Each number is 128 + 32 x the weight over the matrix's rms, rounded and kept within 0 to 255. Layers, rows and columns count from 0. Numbers have three digits each.

# v: layer 15 attention value, 640x448, rms 0.0218, rows 499-547, columns 280-335
# o: layer 15 attention output (transposed), 640x448, rms 0.0206, rows 499-546, columns 280-335
# q: layer 15 attention query, 640x448, rms 0.0303, rows 512-575, columns 280-335
# k: layer 15 attention key, 640x448, rms 0.0283, rows 512-575, columns 280-335
v499:094066107176183095112137201201133193181158235088109081102123056165118149119089096016170094176131108188051106152141131112157132103091159095168178112102155228120134155143
o499:165122137149099217120017183144164158136099029058098183059144090182059121196157149146160107158205120073109149191175094047146115154108098044095090092109092106173160148078
v500:038119172114086107189158114117120122102141173130128208199061191113140119164070154119127140094107137128136077114168143052121133240171097145123094123080090105164186114094
o500:085142153180138091185126107147095098172149104123148116098151149097073093129138149145176137139129130086132136074124123189051137165071083188133117132168205085104071180183
v501:125149161100161084048183099084106143124140161094201128148137072166126173105068138172053053144097105153084081139088188137052091087122116055140232091133191062123043107119
o501:017141163109115100117147114120242160155114040059183104111183084148111144217122065146215114106180124103031096233137161054095099142211101095203056114158125060109164127084
v502:128126068134073113169103090110149064127054255043150072214079119141071097104125133130116068205083158183142201148177134122099072202143120122126139116128081194078152168170
o502:201103010142121187038179113126093174139128145062102139103151146128082081162120110080104109145162135121121135147200151068119121118112080199218138154130137022117207095112
v503:039146196136142104134071128116067210169075143104080178085116182138112101209075062126166149024166149131157084114124153156170145099082127077183073129099094167149185085153
o503:113144094165109034218078098050158211210217133092154087204097079102089111097168094109184092079161136131160108136140150192112085119150186188133096153152152092147116140126
v504:149082081092155094130118039088146096140152092185140132142195171086093122143146081157138170163124075139098062118138142104100255110144151162131122191168125168100186150145
o504:130143126229103125050093091118040109053145153209124072176197164145119180139168162176146112112171089116101196114213081169101149154165128084132171171163134089135122115019
v505:119156172096102124137044085083154123183086181141031127140141071101182164098124105135107073164145195122158130165110093127082054131092156000123106113119168079151152105157
o505:219112075136100184150177071131124112097178182168138141114139168100132156161120169079104100125127074163144148198056132135133057132113125166232140117096121035104157135126
v506:084137042207153047145097085055150089176177134090109213156109116139123120032108150114159114179111140043114113081167100144122036153169136100214162080099150190066061180120
o506:103148112145171058083190102079156163089092078130063076092141127066171147060137180118115079115148157103035187211101143084140151145093109083158150079118167132112125159150
v507:177130098149137163130127159135089110180120115142157250114116154044070138101107092121129093153136138085079144160097190130140069107122132127168129065121148164117153128180
o507:066149110084122097117083095100132061121129107065153120115191163081083160083097143118040102174173104135136166046131111146192115061124219131118158078101136211148091106116
v508:116085144135153032169089108158139111088143179113037185073132100083146130147085120087159066107164146136151143205104122142125126181128130202113145126085137119092127134134
o508:085071206102130098183142163084183166067156127064142150096106128106122186178158096069168100082140137125146128113154085181054107101107080126108168087134152169096161196155
v509:095171095104147092133094124167094190082127089066182157086133128166174151121104060049195166097130175131137068186164127087204140183104150098092172109098135177144098096093
o509:152147178116067104166175112114085191175113146049170118086148156075130142162073121128179156140080055120150093098157154082102168132048150142185097153085092087159142071159
v510:139000107159138135171179041125134171069117108160041055087134129098182087151059152174146153171209044080106210148108096178110117118099103123094086096149047076151140142214
o510:069057058105140143067116144197093205087183108136107134116063059087144085178195118159124204061139109138057170140065076145181207108141134047090085114194154135218110141102
v511:143098096138119107092081157142061147098185096177148139135152139108113143054159089085136132107088134198079089115144149124098157130125097131114083109106085123143147123060
o511:171196146124139139158080149091125147059097126112057085045139187092166095124117099080154152098094195123087104097125132093096171177129095076145186091093126176090122141112
q512:157116131102095123129143119069088083081252127118071139087132109162171160126181093070151134156115093149092099142206183152085121115090148185144090198087135071127125149125
k512:079142095159076121125139135087053126118156138145088155109125075119124200159165109069135115146109114138162088143156241210118134047123126140136098186021186073075103142153
q513:120123136158140218093148143038168131078139114187110115109086148077164071112086189109045110148133094074156214168151048112129079108138156048106150135175119174161148138140
k513:133143154104217085121166168146173142085161120178161137029100139021143177104084138096120097108087095062105132180096105074145172129139203164155108155181151083167166105198
q514:083139118121142130124140130166122069103121097096168173146142168110143100140190132055214065135161120059137115094153131151114163197102140145153141162153141164054135173152
k514:146198084128100042101184131184107103100097084174177124133125141150104193118161120024225194072147080104131177100079138113111144116104187089080183118203134081050126130144
q515:174125161106140174161098133130139033110172052164089190161069044063159136152186123109132079106168043101088185124133141105071105190128092194210065149091121112175163141137
k515:143149128108120107124162141198145120109186130067135130100107043102128099100163146095095091118177135059125097167100172177080124186178094121151192037015148155109156169111
q516:153115199163097143107173054171129067128118099175083064189124081140166130124157248127133132197109110038095177147125097149135149083102137062069130118194049044166117044177
k516:242214123103050121144177171131115130109158126135139071169202072101128154085102207118158123205169081087119079184133106086135173119136148120174153127161026062156125081113
q517:157169151177166146148115127119123113080203081161193096148174102155235141099090125164178156094070197208060047086084140164125080147193113087117104107137143108155150126075
k517:119126126129109109175078106076145181161107062155125120097104145123198152080140185134165110069138157141156172149134126113087102116182148076071065159174100090192145122043
q518:127114192155093093082152107181127146170144108125105097081074142136060142139110089090150169160137164089080086137137157097116124092106144179082107132038146139058133152083
k518:112109152131148107116151124127109117174118130142118134130144146103129131242125195111130139158058096118096064103148175122121069138134125138145081131100160058088098163131
q519:165106132151083129200159162092127151087157092170139121110150070092216107000185135165129139133123030105090164107216207175111138112131123126164138185096089077145192141105
k519:036079151095154108148162114163113155156158131065170148100133072062239123121096054123133150130118117077152120154106168164123097145169141164170118123082113064161143157200
q520:085153172121113207134127092108101092109150106212119138181128103126148109101171093082132096115127238128150138163129186098079135147146089106109134170144074150179089174091
k520:150124135088071159159083131077150144126134069151084062087115083129152148138150192115071045161125235106110191175159107089045136079166104123114163141126082132199064205095
q521:217105156098115170194117187061180133066191082197129022171116200176067190158080136150055145168108193197078064159133083180146139115066188137142097150095165148182179091195
k521:173171139163136182166124179066053175141117121186127093203128187139151167156068090116166193117102133166142067162155104160221164081106116199169144146116146023172122137208
q522:127134045143098109123142097117112218135050180088168125162111134180107075111172144180078230217166085108146147134187152143166132156116088056110234122125099133099122166168
k522:110102084183125097141143150113095161091121118120204162157116170086132098169152092148113165125171043138087101129157198144193189131098140137145155154156146063132108120174
q523:100075102161122121079071124124113116165142175157145104053131133179135169139164173107132125120129136099180103128162113097060087098085122105071188092168134108119111180150
k523:198097072141084106110117110106107084089131144160210164071129059138083118181098087105114053118121055064152137154196119145094124102126074091099142157133089157136156102098
q524:077176140088164162117111201113140122117129132132136163227125094042108117154074109145108214083100113147076155154083149134091129186159063142154132095101128086155096218125
k524:134038147060151082129098180103173088095143170142123174134110071040060143139120175227133153041078149128130175129155124135096101131172064104115106134078158166238131227146
q525:090134150107128175134144142135152144072201207137134133175181137177094151126126125101150156113122138143120101137175110104091125208125073159211157076158144044153136125173
k525:145178101167069126155133094108110136135119182148116112098143122117138171118079147063127150106203090177130113162138159146145173091071040112094124138159179105151146100122
q526:185181173164140112159122089102066113155097159174128157189151108153114175171145166104160115061120145217125086135186171101110160167114098202197161110067067015138111080125
k526:133159151133113162126139071132128179157118168099081074095166127141148129156088165134104164188141087189144117135135133200079112112177079111127093116034112099137097234052
q527:094177122148124109120129156120086097098156051103110099125182130134167064153111132095149143095124208140082114068082095101117085097176118108128115102157120105160144157145
k527:088189134151176112133133126116155114147101090143141081137111118150117096087066129126150123108146132125152161127075115123092105156175099152170135192105129151123142096119
q528:120088118160123144106133135081065078190172153182146094145150136132113117092198146102118151170137117156116105085182187122132103127163068124082150099181147136099147239099
k528:118123082165100118136102134146154106164122117136115131118093080127127144133138117125098113156152163122138135115129200126112146073175061164136159128101146165091158121078
q529:110128067196137129065038090146150173119106055109148076157119110182151044149037087118165109111126142149177065187115197124062218052164103096094186088080094134169095149157
k529:100117136125201176140148171073119167139124060118115134194138093093199085111095143106186152109120072116147144137181135065023131099063150100167113094128114075144172118208
q530:139047121192081111067089083161106061169108053157162125155107187182158144141153141107175189112147161188042151222144141127203105094078136231142177146158072157030089103072
k530:109091068157129112102061148163116129173138067125144120163083172121233188124194187059144145056176102119123135171133168136128122087101088165121177133128077170131118141130
q531:125176098136042129111124132125190142131089140061095156115096138112102117107083126163133105154139131128126118130069128146164183151137152129123075118094131132083180095144
k531:107105126140101138131166145117133127114147165108100103156136095127095081130125162104136088139037106130126124067146145157140107163125177096146132094190123088124084115166
q532:079157182160141187172229219077105136144192100146127189124142205107176100102125133120137136157141149183198076085125088085047100116092131063151068163159159143125124132181
k532:078117175146138145140199121110187198112127179160067087117130236150128161099164054136125148141096131092156170092124096166074107130051131103132145103104170122167058137186
q533:175038108119098150064195087060018088172078075163095109173111144076054108208177108131175025165048064186208122190081136138102247082139161155037197152116094091211000162112
k533:202208104107155147070160164151137133071150115135069110104132100081099194125147081136122067127133066189131165153163158118086198135120206172147153132077079156171148128144
q534:181121105080062151129080092159190108050103150095138099193114094126074159134092087163133194167130214117054057145090096145133134163116110096129100090127113122158131095142
k534:193145125118099127174172112114167153139104117095066143236142107094102173114091198083170162122083106208109097091134141137128068131135146071155144089141135061204105053110
q535:133111118113107151087118141138130177143135176097080135197135162143091097177109132109161188092167051091028084180127162107105159135108050123129174172111126105173076023198
k535:197166092213164142095139119155118155139151091090064133216155152054141123179104132100147149120196050132091092183099177123130183113051107167105182126177106059174131185159
q536:092120082112180118091072161069174126104081067074208113210062102116135102149122102137087110042159064119161165178163101061116081104121200148138255084099076085182213121167
k536:102115154134225129068120162162159109143152145089193123101113104141141056054115091093135175066144060171135179132157137108188101180152121167108142125098113107144185061062
q537:092157152124140142151167067141186100070057191149199094163200114146171186124157208146087104179107052153178142069233084179143183101110071104161157116205137115119153048127
k537:119232118041091055150210102146125111133063136105151083111173116108168162107035043118112213151150049162142115162091065135155159111145114157138166149209123072093150149130
q538:122175180140114199135087146181156117100122126102165202132078147053100145130135063165161096146184200128082199138074146107146181226096175157165047158135149207043171140076
k538:098132167061065102159117146177123136113091135147105128093119127176068133144130160106141116095086160099144130093086100124132037143140186116136151106165118150146065218104
q539:155097087108142086118150022112157101136070133117126075139072115126135128060138121147161089193130100117169153151128143123149128071139154121054076130105072158135102127088
k539:149135120087157091124167136158102151138160117115110092106113100104164149083129113114137117176031085132115125081152156098082063183196177150134147096086068090132137094117
q540:162182145187096163098112125114111101099179123082132073144111182180162069113170042076141126170192174043064138140083194127103083160220148147084116150058185170080144167136
k540:191174153085146157132145165109134071146054073073128144182089126165116113131183128102162115193133191065144117137163127111115079153084165124093169098059111128089116167179
q541:149109096143106138176140124125121148039121115095127136147130129114125100166157092170134050150129099168113100112111121191160106186115114124194154118099133106167097175134
k541:145169128110096050144088104132153135144127120113124156162152090130174132111161084112144073077145138139123118119158142165113131074116136088107192102031144120213104152147
q542:154040044186166167140115156147181143118110131180161131113123145069136129093124153191115196147117100192116150154165158181144205148093151118132170150099127137121114137047
k542:093093100162109101142064151111101124167135132084145172101136167000214188164182084146111180073131131128137147143152142182127188052161141121135115128150161100175182146114
q543:101168073037123035089082040110185068035115139167136182140234055218198072127072078163131161140181166153168118179088120160073121098128087075083059169115155138218131154145
k543:169089109103118127121115107068087121145124093238127155182222116169167126082191038169209142177111128145159221063234149097062085150089144069130144131003139129186096079136
q544:113115171147110093076145190134073125170196179076076054155174169137107164016163087056153150167110087219083106114145141052181109122133170087154104080170161118037188096117
k544:099132151072187134183107139147153139185101169057064108103122201103129165103137107113133149146094127130153122121116124149197093100095110151136125119153159140090140139132
q545:126155077109159058141080161198142082120121044164134192108158100119158079132035093113204125128138194144092126131114137171095187110126158116181037169084123162085125153079
k545:073057135093154139160133138110102143154137081176138108128151121164174104125135173095169163096099140103111174134149142126024099114131136075135135128086167138108132130116
q546:136183106109098102090069084179143134068137131098131126130116079186081159143069102110184125167174137120075173186148127152159200114121154153160110122121125104079108122119
k546:111141113110112126170141148127103122068139141162113111134175158187064160143122207049174118150105098133109143115122165080144097100112134102156096161175121102128115132167
q547:133133171204128184097113129122072119127093198115163037137142136128032195107194149139164049095114148096191194125117052113174199153035154099158143112173126121121147126047
k547:237207132035082082133123176058069039104117194093115017084162083238054137154112090134090092159138130103155146135160036131172127111088160100182173078149144114136071113097
q548:141144174189018142118089070159105174121138149118139160104123142138175168063189125109163143160181117152042144105160147136155125142106121158159087113158108121067199105104
k548:125123101177027114191106059207106153159176126099185151134134163145192149114144179030105109150171124102141076098119170131155046138167101104115199075155094130160144097108
q549:131139059154178113170156117112115171128057115088165075121053185084089178178081118137177074037118105098178148139040063082173134154062172174161144170162075131089122077208
k549:205137153118162087117098103143110185134090094081082118087177069085102164211081098100176130061094077114131147112119067143088125080044172050153125141101184080163090190119
q550:074180118114104156050068020168168106190028111050088192163083106053098068177100152125084114189143133105184166200092168101154174112136083074046197073117071190159061128127
k550:120173070083077143075083150172163110085159122148145195096143080088075075090128189163114130155094091105092172082108134082062158166133139177153178126209082143154128139130
q551:109124169121136102130109079144128116156086130160185142140142163165130184138043145130142148104120179139193107170118153125059165097044166103101166149129143179091038101102
k551:094091135119142130070160132104103160078159136171111136126159195175114144169115151121155133140109107152085114117202106162024083105075159131120154114161109107185064143087
q552:151155188205109131176187172151068189160083088108079088157088129069173121171126155088175175138130152014189246147041087115184128183167179140114144190066123107168085170101
k552:147141163157101136177120150142141121076131121125127153177185168155140131174163164180133142210097193091105118161071157096161100146147184117143039158071096183082095169175
q553:147101145083124109072111123100123109107126124147076171093118088146065166084157093123148069203146086225079151194156125090114197126089183149156059101100110090141149189072
k553:101063149075096132152096109165143098140255164142119111030131107142085112080155108126073093143112108094082147106172207125158124164206114175180154049101097138186188150105
q554:084110243212106202136114250193097111253173137197136145060113137174180102163189171150154201064112135136123082049108156171109129124105083132149070152179211126084077140050
k554:048075129139109149126133218083104137147117154127162091153077125218124151212134170152142163086116095083140100188087091143092114121162104123068052197182134161148056151090
q555:093112179158111146104132181140130106124133127119045157082095185135089023113152137138069132204184119116124123046201130096154056199101119133137111133131135204109186150128
k555:078163150103152100095111093135154084144092117134210130154066159188108080134141083154081112136153154071108051117029093160232198141117129184074202100145186147069135130157
q556:191082138135158181151056116101204162111112110164145106142071162119115188103110091126137177130106140177024122157134129153142154148104211165127086170102125104088124093147
k556:129048141169089164148085106132081129128172065120117112096071169090156125174171182139117108092122116129122093158119133159152026123187156152064095107178100027145130159130
q557:061162165162035137110136166090105139040154077192105131081113164145126104102188140131102056192210138186177191133189124067126146083087112156174074191178142173097213157135
k557:027171140061072100140173149126102094108101110128113097089112137174123086113128077098107081160110121091200149096113165118176111083114078145201173152094177169148072159120
q558:106134056178152166053059087118182082045105124076180187133108088143130091121118108126123074078172045139091136182210173163109189118097060154188066117100163083094152117131
k558:107125086098120084104119113111074065162140094091100123114123086090105100098104160061128128065125000125114110140103146170070145056189154120114155128128176060110151153090
q559:191142163206124167188110182118081078184146133248123103136159135104159173132210176192126224132159203075141090076134095187173092162076134085096152192079163126146207140065
k559:135091158163095129149120153126110102138070152136159146129190103121196115193182164139104196109102163140145090119163123174098102119165127092116050184035134086172076180099
q560:115147139154147150149060147097208146140056088168133164086114151146107095123083134156093104125180208133126186143157120081065158147132143161142166134164112150096130071149
k560:116138082182114186103122184072105132095120084138162098117088153227115104104157190153101134140190173108096161151170099088153137177130135129112165103214092151104128102143
q561:148161142179110146100000192155106080168181044199222082141115078100172184094083131130106122138189190154080112140179186178018184048177211059111128086147100142166180166091
k561:086138146105133136141104158149104064152066115160175139074104108119163132087063167118121159095140117119153190143154134096024133107239070170145175102178056106097218157108
q562:166161217161095146077198095167110072210100110140059152087094140160118141144163205132109119146130201089188029131085113075064096078118157217064170128118053121040102032118
k562:128171193153157143049220167179149177119119156078132115090138051117161124112119165116152171143080140078163037117171083146044086178074103139146140106009046119110058157113
q563:101102123081153190179062172077097194135112197126124197064115121171148106099146150163192019044173091045137051114147108175054021171076076079113125125120134157132097213255
k563:112131081172104091081138091119125157090202124185143172078064101145121086138135164180172037100175070079119093155145127143100096126104124092057156132088125129097166148211
q564:140093138132133131097179119183106185065122073086119113047092140097114120185154101189103109177148119092101182115121113104120100133117163168108035193080162189079131128068
k564:126142149070171117115181112138091149161091082125101151170109124175115145197128141094141125145099112117140082100131160110108106132093177100162120138133179091094102147219
q565:172108076239059213113050174097128121123130026124103148170135130120125109158154255104106144111221125110186144149160105142060190137094094108137188060119109121174158175093
k565:144176138255099149106106159158123140076175121110128151247201076145166131100097216046131156080148032157113172063133173144113189113121102091204138098091139072222117062074
q566:116092129128075129137105089098186101113109154135140185165079110113110123056161118124123103187162092164119175189181178108115145132098183153125104160123094197064114167117
k566:032087143106072100088157147177142088115151146159127133102081132133154153121178084083100134158096137097158140093140176132159118140181157162109172095158130127109131148161
q567:166105174184079216151103154106090113098090138092080066161056120056041170157211153117071114224088185132054198138106111124170170162133114127094142094061183110127156183057
k567:188178146187065096167107135133126097107161115095087151168130129121056125156138188160077132213089167194140130070167127108225132078217141083106141109142132095140105137078
q568:099175110071115110185179165214085147166127103128149119141192087117228186120122172149137132186138149120071110072100076168095062010110156072073079118137078225089110208124
k568:075143135095151128179134119155154167088098113170177154154129145157186165059111178093155174183103148148153136095122149052083114116135062094138119170077057190058207084200
q569:159153066138145208113087117121098163069144159068028184110149205137068117125144163148108013096100127145068080154113108096134148181161137102106074052118105043065175095135
k569:176162099255148143167137097104114133128168092154067079108161142124013101086149159185129100138119063228144175083135131160122136142101160082086127063155077086094169111116
q570:091092114122196125150114064131163077137115143140201183073144094104138102029133104135155122122104085140104149140167159138098148150121169130115086179147121168094137141050
k570:085058128095139087088179164094110129132177173134145097061086159085148141119157114100146137063061087115157161118125124104108110153154209131106084139154166074084117110114
q571:099112118093144160154097200146221129063123058072140216140139078085161060134120136130091091148179097122073168073144083157099122165135127072190123104121118148163180110164
k571:096191126110111151127052120129172086097163120138207159126126125124091048001154081140134129096202163088110151122052117112155196202156132134138162092189108143116205072149
q572:129091131170136176094107117158118065211062077150170151133110141133100167187115181173113149154104153173137081132086138206159136080077169155122117183141130159086117092034
k572:081162140067126147148110183115090128139091146157124121159119146122145182186164166131128156068067095151154100136146082158052086133172188167136157173171107112170106117109
q573:155181147156077132106087112109181146098113083120106139143097141127109115141127107158106165187160166165058170143145133091196121114112173113127129122080136138067206098160
k573:127133187146168129123153124152132132118126102133077107159175129131142124095131122108160174142057110154145169060169171145146043163131180138149137127121144045135108092143
q574:092149201028151115160088059181178079154121120156137204104155099244152122195154174118117057128173179097178099123200170130088102115108088195121136172087125155112117094165
k574:130186123074093150075153145121140127117080088133167128132121145227212079167138097145070100230197179114131078199158098109094146145090084109108150124117056135096092179173
q575:137143152062139185108083197095140129068132081102108148115049149118138102124116091111100107118133089170027160184091168088062122126122103161137095143169127143105096121252
k575:158125103098114129121090144095129099125129047158084170128095102093038157124176109155125116083164127075108114198098177141094163111116117163130198104179128119113126175160
v512:086121106130192146153074143096137099036102076102192154102199166121207109124162180134154161074085142158085109119097141007094150084153123145127178133080114168134175130073
o512:074088031148120163162024129100068179206180136089173101125068096072191125065137111202137096118091099124086072117028149211186120172130106154174087098034161129080068164149
v513:116173248145131155095099127091164120223108162142142124144122106086128172119126124073146143120173093165098132119144171128124092078098090094113094197094133157112096140111
o513:087215077144098136188133162084125160143106192186033169136106123147081070128153123017144127099095101103123207144072176162190086028138095191141148194114164103190107121063
v514:119083176125193128130160078188198130168083162121114085186093107124107147128101194121114084091106115167158110132144158089150158162144107084064099121145095125098097201069
o514:167134105116124116172107192092107116112155148109053178063074130052172097064111154049099062098080141175170122095096112178179143131072116081097146204117185163135178168167
v515:103188035116136098138135099113145076127102071190116181107173068071211176109152135168171156168112142113171073109135126146188179101101088065109132172139130081129121134116
o515:063119128163132213049184128171091120110203185106072094029116092127107150153094104155154101122027025167092218117118108096196192123149167227204133162057148137126182187130
v516:079112129160132117122049118101121153120080145083086150196139152132175128137135089029154109093094160098231092150157150109186151116107122086082224096151053114130068140092
o516:170129150092112098192154112104138160114174165063182147082164083060164083054147076075148038100122129135117126105091174140148136129142089187152116072069070122162135185119
v517:128076167100106044080104106167109050160128165072103126120090095126112117184125140135161097139117122148191129152126116029128119167119101194110119097154170068098123111077
o517:138063119112121143164087190195077126117183121078054135129150115115121126192120147174086100090188138191136113123138151152082172208081115070146136145145187147133193216109
v518:175127188118122143101119143158128119114212035064025108061091070142225107233104084079176169077143102160131119115103117117207126210093173200106149101139120089143154072193
o518:205127178088118140129210125230079158189057129198166160102089135146078137162165091144166116097063198200120137059154131166151187103150108067138124161138048064074138108088
v519:144226175130150046147084116119134129129111146110122133057129135137135184166041001193089080060173147135170106103152183156091087164150110181147097175163114119150093174138
o519:166136195083197103141178138158149107153153148077086107185224070092118194136130131096190197130114073103112070104092118100134125169162139120127186156146103133137099132110
v520:169124162178096112154077104120178088204101131142082110214099092121202113134059210088126089140161099082158170119202093173209032112111161166128086182063117167096065171123
o520:175035107068138190197168090145244080116175203203045177048126122126195124031100142064142135125131185132210134127155181109188109136066146122152093146077162147078130058215
v521:192137029097124077126085109120080209116212140088174077098133060033186105063137047146138142125131128080072111141141108115204144097098138165139077162110045126167092170183
o521:053141126161075177099095119158156213172112158071132138168182142064144172186117098137077108144151111119124085126109107121134188080115137110000040132194128103108066088187
v522:107161072113138122198118136073133146145129188078154140130150202148211169137143131178171098105116074159117117159076142145124111173155127067075156107129157190099079129057
o522:105153086116121086186077120013137164165140116124129213227075175117200144127172111082123094107125043063156155116060154099140207153144124122113136089062188091175072189163
v523:123157137160182155142089126144153121083134148150103135188147148096177080120016119094145105120131117070113165150116143201060088073154098182147056173084151089176121106124
o523:143119145049150189089173049086180135107117138112099148100051108102111096138137149125164073098139146121127124113147108112198084103255193184135131115055146100066091077087
v524:119118107155109059095097134101126140084133106150146097102197153166139116112123092105186111153170089109049134136060148188073203065151143045119127109133183185150138091179
o524:195132114105091190139137219113082154138076081103084109080059142125157179158185187180089103075057057150104155143075149136093099061191147049141096064098188081062117079027
v525:157201075130127092085174225141169110017150178056198067135175183101121143151121084084129153128132173108120214128103167129151142072114129138124065095106086104142178125184
o525:103104152112085083006165133132106156143148171114185112128108149087115093188141064171115129117171130151094124090176102055125023131074176152091193142094080168109133184145
v526:200162094098120099115141162115120202141120149124046120140180120071053110123109080143080103153101183161085145118160155116116102076130142079140071082052151075112088141139
o526:096158211145144164084098157122131071059069125131104084111158204109130137179159186053032177157178085108119147220131061127057102103103150101148234162140130162108139155041
v527:094174108142137109079171044135148199191142114122136179120092178127065110108119140073138155129136158201137079093154199061134191109168078089133194159147174094129083083097
o527:130225161128099037123028146123143184159094086072079137123058133117214093199089065139149128112096124154059125098026172122006132174219140110125222137084168160122189205154
v528:099177076187119115088130113074119079165172122223149047095205255114053175062067000165201212102121154184190080116126128090112084131144127033136116083187085180110139146188
o528:110132125114151131116029110159110032134088134130049178154177131173118142059100147134221176226170126231065104104082070083070154154138089096116112173200143192119188091190
v529:094172172132137190113130096068176125136170197127135102202141127116133103136153140187070105178113088080143129134162099041159091124129148107100153092159082186122135062132
o529:042173099097141100166140196148082118113089182143109147169036162097171087080159147154056175090090071183149061134138149110133169144158103224118060083145094147087148204118
v530:160133086127125040186063129152171133205169122078188116136116144121081186074068111116112081102094155138152152156073119193133132111095129154108104099137091201112192075135
o530:101111108153147086094041163118171156055103130205046154150223109194059109162102103104204113126177088105202122161120130167130098166109078136148119173108141086084086097130
v531:126113126185086172154182064088094076088075128091129156063237083146138065069196189199193136192140111103119161125084103143131110077136060137185025114125088138138214139097
o531:116058062181121161156042148089127218136139112091135201191149133184156081106199174238139228136148143093086114104173200025154145185151109105071111075211140140220172095113
v532:084146104155154132162111176209080218154041102173108055132118183105136180103175029145139158135065169093087128135129133164107083158188150059134119064105183150119078141126
o532:158066131058175158121126145139093136137107084126091077096104163070131151106126047083134120092113148140143106151143133122142151124130130157118155093080177152092075159123
v533:169118155188149099172095090170101235150093076082135153161106151162089133118085105104129133117152053123106218161072166160096140060118140183143132205172137201140157065071
o533:123130073137150077098164087086185202085195141149109173189100055132186180121196089090144105139173107110136149090142177138147097077079178083134147126129115107197069113112
v534:147093115173107061092142103119113069119080064159118110095172157187129105051192192169164134086103161019140113107100072173148098045138132063085168168113136181112118122189
o534:179042145202105149075183110106127124097137045208160157157190094194075058089095112177228184159128145084121171142189173058135013176124159177211119116154159205163148066068
v535:132166128088105137127194131147065133237111065134212134134183174092193146125145000106255240120070085121120060090181178145203083179160126120099077125137137058123145165139
o535:141115159150136204122111081213023066152210109191203102095153132092110175136083050149151176045079037180170159054208078186142135187083193054127134161075061212096192171149
v536:045083121116139171098078109142083000188061088103160112099155166058139087031099153131144143125153151171148117148139093073051102092079094101156110150149143099107085143177
o536:096145106168121088078105094179090160155194066151115082077129126097064152139103104191194153147069136172063161189099105117139101087164170122103138123078072206106158187110
v537:107169127152039151090127165116055011255114160074170090164120071118200127099212192173151143139105152138149132117090136082255109077084128132090158175112250183094069171199
o537:165104067163122194112093208192105146108067072178160141133171106186164118032138108106176107125122131189127060094134144151106103160152115144110099155112069163111217056111
v538:129052169109159115134099156231055145119160040134122101159114154054136146150155148076255033175109107122142156145085142127123183078106090075155141171103148078152199184105
o538:079145126127023131186165158129009133084180135169119110078165080076162117156191156139099046139132146204147192187138101143094090139038051112151131172120193105151145124141
v539:188081133061121085129112120067178179162125164102159113082150232129114112128054119153076146116150073185139099116160095155142178170100108096090114141098099086133123203148
o539:203174191186147139043097108215179106194089111203133092194129120115081192111106232172187215073092045111141163122139066089103194122103141029220133207189154099078148083180
v540:091157088167097158178038074108174163120082153164153056129123113151202125164081130084156121167124126134163085149148075094147149206109114079155157066115088080091070132139
o540:200151130123116108125149136153062131147124168155123076042170176049150170142163137105169103130125112104107084137116105178087162109097092039118011118091134045134134145160
v541:104165108065126117135090028123107083201090142094211122129170147166141120147124127070221110088075124059135075162087085200159101110108151193110159117144127083145077094212
o541:116117138138135089155169093112153125165186122156181141139191159208157111069076071184132133112151132096175138151164086166130091165146162111194095071160190166225039128091
v542:086089125138120142106087000103171128102138040100106141171072185027073093092105130098109121221145139155150151189186169137155157128154131070103183135176155046144063117201
o542:135163200125097127080211092116046156141151112143157157099170202079143089121090157146075068146123130204137167180072127085093147156104102100157166145136214057194172123068
v543:066135117123123215100145136091132220148100132064067155114167056135133082179167080035118088122122120061187134100133108125125139156136140203199075109166116130070140082064
o543:157141154080161101186100151090072090070157231050092154053129188158109068110126156130109133153114115074140174164145090114104131160068162173148183135160112103169085095063
v544:180152116120143150119119075179129194162164104111025062175150108138170158048140158115054103035101099082105105129114144184108093025133131102101148155188118118130116105134
o544:166143119050163140148094170181086130084165152128106153108111085160103225129145208093070099111130116117116189132137092147224095054048104126149093139126071161125118069038
v545:102130114086127168123101185098065111246109118118201177118150151136120117110160199164170059143079107071149028133095126120154151224156105161127215084124174171048059107069
o545:184182133127171120146062162086097137171086032197179125108138158121137102088151185130108101158075164145219083109229076123169203170126074134128123053104107161128217099157
v546:105129125168166127120070148200143181080097088039094099136071109060109150109059139097163051103158129125058148124084157144105114166145143128157118129135161169105143099114
o546:124115151110148085108207178149149115089139127110025167060154122113152131086143035122123061106089144154140165115128140185115146162066084103091191153144187171113124186133
v547:148215112192054096077126147077146071108136116255179136081058085183058140112236204187160139129149158173119083071095127125144188109026110153160140122137155161108130133132